python train.py --n_layer=8 --d_model=320 --n_head=10 --n_kv_head=2 --head_dim=32 --d_mlp=832 --vocab_size=16384 --activation="swiglu" --norm="rmsnorm" --norm_place="pre" --norm_eps=1e-06 --positions="rope" --rope_base=10000.0 --rope_fraction=1.0 --qk_norm=false --attn_scale=0.177 --bias="none" --tie_embeddings=false --parallel_block=false --extras=["capped logits"] --init="normal" --init_std_qkv=0.0258 --init_std_o=0.0258 --init_std_up=0.0258 --init_std_down=0.0 --optimizer="soap_variant" --lr=0.00429 --lr_mult_o=0.938 --beta1=0.95 --beta2=0.98 --lr_head=0.00895 --grad_clip=2.0 --warmup_steps=200 --schedule="cos" --final_lr_fraction=0.1 --batch_tokens=131072 --seq_len=512 --doc_mask=true --train_tokens=656500000 --steps=5009 --dataset="wikipedia_en"
Each number is 128 + 32 x the weight over the matrix's rms, rounded and kept within 0 to 255. Layers, rows and columns count from 0. Numbers have three digits each.

# gate: layer 3 MLP gate, 832x320, rms 0.139, rows 291-304, columns 160-319
# up: layer 3 MLP up, 832x320, rms 0.139, rows 291-303, columns 160-319
# down: layer 3 MLP down (transposed), 832x320, rms 0.131, rows 291-303, columns 160-319
gate291:129149118122150140121125107072133196113152096171190146124135088105112120107073113061174070131129106172126180141124144152140116115142115133151114164145160117169176167159077186126098109138123172103160099154134142182169158166104153131057144128107151159126116151115163125144147153172087189142081128145051143096118197150105142139152090099089143158103120199153131100094136196132107054112110164123147148113140146117129118091129061060131182170131132138085086135157166122133102145148147154
up291:164114195138150133083070140098089157146140126096143154161192179089140160108127057128096135090086097160154137156094057137151198129122159108160165115145118062107140157125180115110139135116117064071103126130106105124117130179131134125094132110132089102123162109135125094151107122127120059163117128162139163113136102132128102142194115121147208092096074183107127130117146122116126080105135122118098115148116097097085158181133112102232078148151140150090122131145050161138162174120139122
down291:120122150089150157081104123138127116125105226139120138115097179133142146094161170125122166063108121039130134125104165193098091151106155111133145116091161128200144118088055129176138112148113117133112096206106122109168136151110106111133156093144105153150088153102132083156108087119116105157133125129127161060191200108088107065080121101076115102178118156103106203121156204155135107081128192135140102089105144147123147161199096177112136086150110112080119157161096144087099100091098065
gate292:158125157153131151080126149142110108119172104095101184169122109107162110092083138114166172046093134120115087125138134117135127162227103127136142173151141137154071161210132108137105053113152109050075143180142111124102075136174133131112149189135116185119116156045130098166123147137143136101165157143146088139090103121133115197135090192090119123153176115186090155074122139140081110136080135128104107175098123099162149153110146097120167189095112164073129105126152123139128131125161173
up292:129156106102164115135117137079118121130107094202126109111117120130105135150111085091124149175161166084142116069165115093120181139133159171079042182111129114113140097114084175132118163121097078126083161068123118073127144171151105057129117200132150183153102082058059149095095139178147089104094148125139144102071177128093123155158126159119063135153164095123104123181113142084148108072079105174113127121146168155154192037148105115130083098151100133166143196111158107150221132107187081
down292:115140136127127138118116153099066139123125129148122125114113151135171087088091156140167125039117190198141155100153114169103169104151170113120151096105115116108078132117135121152121082155156070122167136119181139128126110082156088147106191113191167130174170111111150054150137124101109144087109194158109123120126120082141134176137138099161089139141131105149168141140154124140090118107147124173148161092105188145132137090101122149152186155154187140163149110140164157139089159114110093
gate293:059140175143128075178084195147119085180193093130097126164117157127233118155108091167054166151122098122114145128130146114139118119149164111160116133063142107130092148093151125140127075155107078121112105136124120131110159091101166153120101148112131125127168106116102139136131131113106133151150123176092052184155170121074147138078134116152171097075094142116154129104139143105142152076099099177137173062119116138186103158175148145119098186154112129129143104110135153136089162161143172
up293:125087123119155136167116127108137103067089104124158029135136172051097185139138085140139114133094145112143102119070130123142110157100108100136140180151093088128133114097100165114158176100161126133147128094127162072149116088100110095115104172174101067150151153122104201112105081146213167146135152134156209086108116167091111124135146148139110179082120135094141163151083132105127136150171086067137144146158197153206157141087088137117120176118077103164105062159152121149110112094056107
down293:144096173106115127105095142152135172050157072184190117084098139168144124137121136125131132181153131153104122147114131151119101155118115094146109118076164105139148097131045099063112132079126154111099056149163085084037088154080154133098114105186128114088121163132104147142162129115119138144092114121170102157120160129124105069109197133154111101161121115148177160134131119122197101163154160118132161141188119076142014174088167101153181173165125115108140087139106115109101117094125189
gate294:126130099101127162124117080097161115126135116111113093098136147103135111094094146086158104160170107111106184156102149079107164104179154138155096136132123092118139104159103161136093123131131189126122128097103082051132094143142148103133144118137111141112120146061144129092098094115129123158168125093082171205150103103108104109109147180150110102167144082116121181146109176118147130168145178099143155155092120166164085136148091108145147073130078156135124143123142190138154123111099132
up294:132106187140129121137120123199146153154186151145055148154133106118166137076125154141161118148137148143074180153124184130102100082139133079089139129110164132109145134105112150123148141193144104135098165112117103142128136144093227103087171145125076115152099123102155173133129148132136105140176154147102172178116092092075102112144099131126120151077130072104151119137067211087130128147133152101119118118162133127099089128103118105131142155104119101138181147140156128116115161167136123
down294:130143103171094111098130159120130148116146123129138164118136089178131186178163106117114151099129116103120083095120130139159098105130110144147103125155153143095142092110139141131140051126114135102137097111130132158163125129139095103115084106165192176171118164129098143141159166109104110160092090100137154091127115179186115073147082096112134131141190126115083140110154126181128142186113092101134160095129141111113154129118126128143105141170157125138200161137143100146111108135166122
gate295:107098162152173109082135165129120129153173129113203132129118143173155122132115085099136146134160114106115167133151111146082127112167133143080169239102096126145174110103133148182098081122131164143130091106107142122138147111135106134103187154152181141147151088122173150123157189152129133131112109133113130154104133097143140135135130131115130121131090110127093086167156170128070093113083075126121068124097156120113110136117170138138133106154115085115159103156140128129137072106112142
up295:185146152166174094108147148163102150175113147126101093120131163150169132117160110121125048062137120110107152139098111176125103125151111135073185185156106083195150156181175102132069114192150083153105157113108146134116205115131118173111134155083070092089110105117139117136084147097148115090156127107083131071101094137164130054154158187104102099137134121141087116160133169149131138090103108196102135150135146169133146144093168121084125098110130118117118145149116166118125143132063100
down295:122130118174123120092126082117122135140085164123103109114111127095121091126130158131117121108167124144120124128083133086159135136114125094103146065135139120123113165143129094148095150147156112125197137108133089144115136154132161166079090134129071104076132148160140079134171087132121102151132123174131109123074116162123118039090133221139144108171148134116140122110104063078137127140130117145139161077085135137094157152110117129149087174200139106107138116191153120187067107161074118
gate296:156116135102126111128160128143157108103141101212078194174095149177172151129119133160159175099155101080159146137118087156181166142083174132118101206113124153125174049171114160145125080185131159097130084125113104191155109095173059089176146112112086100190112123138115174154154103163128073160148148122163113123144157124139136103139121131113111163068113108157111086126106139074138085088159098167137132050147168116224118093110100168120136112133156104065157160155143127130120070160084132
up296:159106141170129077109135142142160117137101124165096091106138083089083113132165102176135170117146121134127154061168164079105093084113129074164088154156154126119160123080168113123108173133134118075128135144135123146091155155143133217105184116114156155117116106136095132179127139121154140081155081123107075167133099156102148119154102179099151057132184118163194122127136159189172123061167169137103117146092184187118190145118141148092150091174107139136209069115185174113120071146114122
down296:123155112065128108183174125130060146125090085087149125122138162120141183019195131102164168134168123097119141175115087139148120061121134128052085101084154132069150114171140135132122153142177162134115148144077176150119089121097176126119118139137145128136161148140110161111132055069102095084065129164072114127152144138090096132083127058088154073117150129121126171114066089113146155103144117116126096092142129135077157072115097096111100167124119120138184138151136129197070112167151106
gate297:095112166154109151120109173141097111168110108094129144132101118105146141158143120149170074129085138099117110134108104201154137109133163112110165146085176119112105120107126170157037129151153079096132167158084144094090158124138126157093131115076125121096094102138119153140088128120152125178158087152079061159150100076102132084153162134143122125090029103206096112099126157120160112137124111068113140098146146129195128146116158126177088175115107073121169217127115144133149121129143139
up297:149111106131133101137026098137166116117107152078117103118097128113144110139127113152106129108148169078119146188180162107116161118118086115120085140160111175131122117132106133169128157153137141136083099095118159157130108108126174083066078214185115116087158082162107090118117164084129090051131160066167067133129190146084164080166129092103135136169126139174095112111105167139156113148160095166096152144160092157151119117147065114142161138161128145140101107152121114131158133151092108
down297:168094124157084170111169124096207067146095149157137134110121128172217165091118117153080162099129175098134062121147116171066122073158139164109149128128119110144164114158124111156103175061166066127063176078120149064133146118124075113058128127130111130104077149108113138138143141140119121101131150107174131167131123136170116086175114117114149123138147102127128125182110209176117098102128114110088145094105070160110151100128127156104105138125127153094166117172148115123185148167128150
gate298:168135068112169092146118161165136126129120126092094108105153158168193114103124106146043153146151168113120143118152124102165125120125107157132153113113128163141092099118110062077148130125152110113117168109113148134129128158131166157171086093063124139115133158124063130106149110161112138163131127149080103118077137137183095063136102154141199113130106145152152096126119100136190152056141150069117114119119159140082111106152113174120173130182182132076070139154156126126096059135120160
up298:094145138083113108102098097107120120138172059148173139151124132112144133139169091173134103158167091118154129113135090189138137137170133078117108179116191127129125125146142161118157095132131079130092062109135130129199184083051153098095135139127177163092115083129131093151098151106162187172094095079085116135164116058134124153148098180070063091093164090073092109151150135103036198078068070118066112106098143152124134200107104079115087065105076145110160138172161108200108113060116166
down298:146083131134153154090125122122171173087144130119110143171161128103098180148137125133081147096107131134147088094100125085106130139169136200158137135146102102119177161162132157112149197121108159164151168166114124168136151167159164123158099094196107057091071111065123111096087166139094092058111124136076136107136117157096127104150178090150156130112156093128114136067103151169136104135146115098181153091122123206151156192161129080134122162136187093168113041100084111121115095144144164
gate299:181091175117114138160094179111089113150121142098151157104170092166155095173061156138115187121114179119141132117077139152107098156075123098134165147127150085159134143106103097085110125135127120068143147121140175121135130129121103082141140139118105099137141138103192134134132149132099111129136124113129071087093110095139109178136133103166125122130163155154151138169124130127115140119148114099146142113142099108143168132130088123147170076115144124143136089156160095174098069138127128
up299:118177128157110095141124132133119099161087151154129143125077152156107184101090159072156105157132093138114094150127149126146163126110117134129145095173148098191195180099164146137157105137136118095082153155129140116150123173139134107139107130104182148130111081161071147136131150183122134159106120099130114165133088101101103121100100128147111157120141116145089084120135098150128119144119215127194097104109128100153089144090122136184133073126122178107137139179194148108192132093107142
down299:190123127094134108154124127126105091134118133095189197182095126125135108145068113129123146108132150114154131095104143168147115110136120112112150092126144134122170138084135108130093151159130128073146122131165109135149135085108133118135116096141121171117112142082180188123169105090129138066137148121147129124138126120113100152092156138119114086141113123146122094148181145136108127146098096113097123087126105052124115135133058093089154121124111113167105110127171159112052098159081140
gate300:145108127083124117172215160113080137151144142101107096137121123121066145140092168118125188102121138140159164149133083112119131211125172089157139154131096156167145130087188137097155134163135163131111137139195165124133129128155096117118132078085128144190109098105122149046149097186143121044160154200116100115065139146119107158142133190118101135123108146050145097124125136096137085121089132172100113086127148145112117098134134148114116097117206095118175112154135141152156042157115113
up300:060108115147126117153101179107155133142137173080140126108117126143152064113095127097072156178081134142135130172126090084193092129094133126117132127083157148105143146103170185135177124101165113163041135123118105109178074131086119100123074123170100173154112128183113075112117185116096124133169110146113054155138093106155138136124189112135133122105207101151158109186132103148017167166089121141147164093161083124137092079113137139125114163162119129120149134144119104172136110175135117
down300:096178090112129133121169163146178119094173116210120150149126114089140193142109110114197088118179146167072094141072171136083095110136139147148134112188155059107136145113143084121099129080149146121160148104139090118145129104083123102165187112123095107174090164164141185113104101130124152154093151065124109189134111172145139086043139179129159118110172116166136141113150182158126139133150135073182131157132129059091098155121133135090183084111120097152104142104133158105088106148156163
gate301:105075167134104174160138143109124146184132143139071120142073086137095132193094124076161137096109089132175157135098120119174140087167186090123170109105122167110110143069169140118116099143149106148095119152075093188086105111114120095131115104128114097184096072090063157149133133143129064139134092124154144119146149145105123085165090191174190113108161135106129070087153123137129142085099183195163109116112103150121141101124129127136084155159078051111154119100106102142099101208134087
up301:160136160187117119174139153143098169113125128106077096136081164108164122079117172239170111134146186103162189083130160100130132150106139112137144171140148145073109109096146084110092142156102095103132124138102064140133148158107119177129112155164105154113139100150165080132109110093074113129119094082148111172186109115120068147101149201154185124120036151125122102141108200151129093158125155031073164147116077118140128130106059132139125185157114107129108084145149119109207140183111114
down301:117153126089159168106095147173099149127107111159158103117170198097119186117189123126145098116138171160106101140161149139137134164108127130131155125111146116196095093160198072085124107094053090163155169161133179148166177165131123138088095129113116132094110126176136101115075147126150135060144117170135173162106092116142098190114116172104106110070108092123096148084139110123108113079133101107123124175165119141139125140096044130088137097103115173155135176134137138086206136119104089
gate302:109156161151114173073182132098178130179110106079143108113066098147064089150146144090126131161083150137140169203110141117147122156111133151144115076133117135101078161123122146148115156127196130161129179221147130074115149128132156168113082151169076116178097094149095138130083151134064139067091150182062114125157191205108171084123114151163175045064124164125105131128079063139100137165122146115166118062099130109142134129124145133129090151091112180079180151071099082143154130069118063
up302:147136113111103178102158163153150116152146068102133156106150070143135136150115143208161090129149151095137112146102168209143144205141103165173060111078134152152109168152119116136131186116137060109109098174187094107143143121147193180156094152129061128163143070148098094128120127116114074158128164137093107137144137155146158056179112160198097117124155118095146097140111116123122131163189110098147117078184105113187136133129102175148124144081085164077151174116085100086144114071092063
down302:146145116180147126148115135122083126104059104111129165147156100084137159149171108180078142161155133112139110098096121152129105082142155137106094121208118158118127126125164071147117106160101114146191114094166106138145103137167119113134140120114116132114111091102131080143171142100131106139193093131167113180109062156117158100107166195119089136156089130153130143081099135123119164148128130148100116146177157102125104131153163185142105138081166098163103120143066137194101113137205141
gate303:092129152130168187143114119154169052148128085078146103112106148157143101120165173155160183062120163125139159076130181071129079133127080081153114121125114154038166078134075120114119162154118105078107094168054099145128113130130113120085184151110117171159158136159135105094151125136134078123170157084172133166108062143057156118092097078108094141191175145085152114167118130128127156139162134085125079137067143136187136071079059144168143139158100058200123156148166131085143126084120120
up303:130141166145132120136103088118132122096105135102122102128113133164177129107168122210117122079062156085174124122136148052079089149168172066113138136093112143151130094090086163150135138129092139099133071126093119155127169181110069128101129190161078092125135132162133064135164163139117071132142148085153132144106118175101149166162105132151097147136144166174104131114123140151184110145087116121110131131148060107128116187087080151164121108110118138151170102077137141116104142084090139
down303:147102173152156163112116120084105084144096114137162108126152103189140155135178151202073106095134151121127193101129109071158093168088099109154142123127098122085131126094129155140103167122088122113111102104074117119113214181122110153100153117132086061088114140125144119149132146084109141147154109122129115150100064172084134108137128194133151130120126059112100132109164140147164106141192114125150094111156165114127208123043078182122102129108110097148136139086038107090147137066131141
gate304:122172112154108162107153156122144154111108164082184106136111143123089173060207132171185106151138132048129191135159140108133140101165174135119102173127147097076111228116136183151109079155153106117121109136141092060067140047118073191184133120134172174126144135181138128167090110176160120164120128233118119151106138063138065122114137169115172117151119152149135184132143094122107177164142109105126145080131141103119140120090152129102144151168111161166109118183195137144118107134137084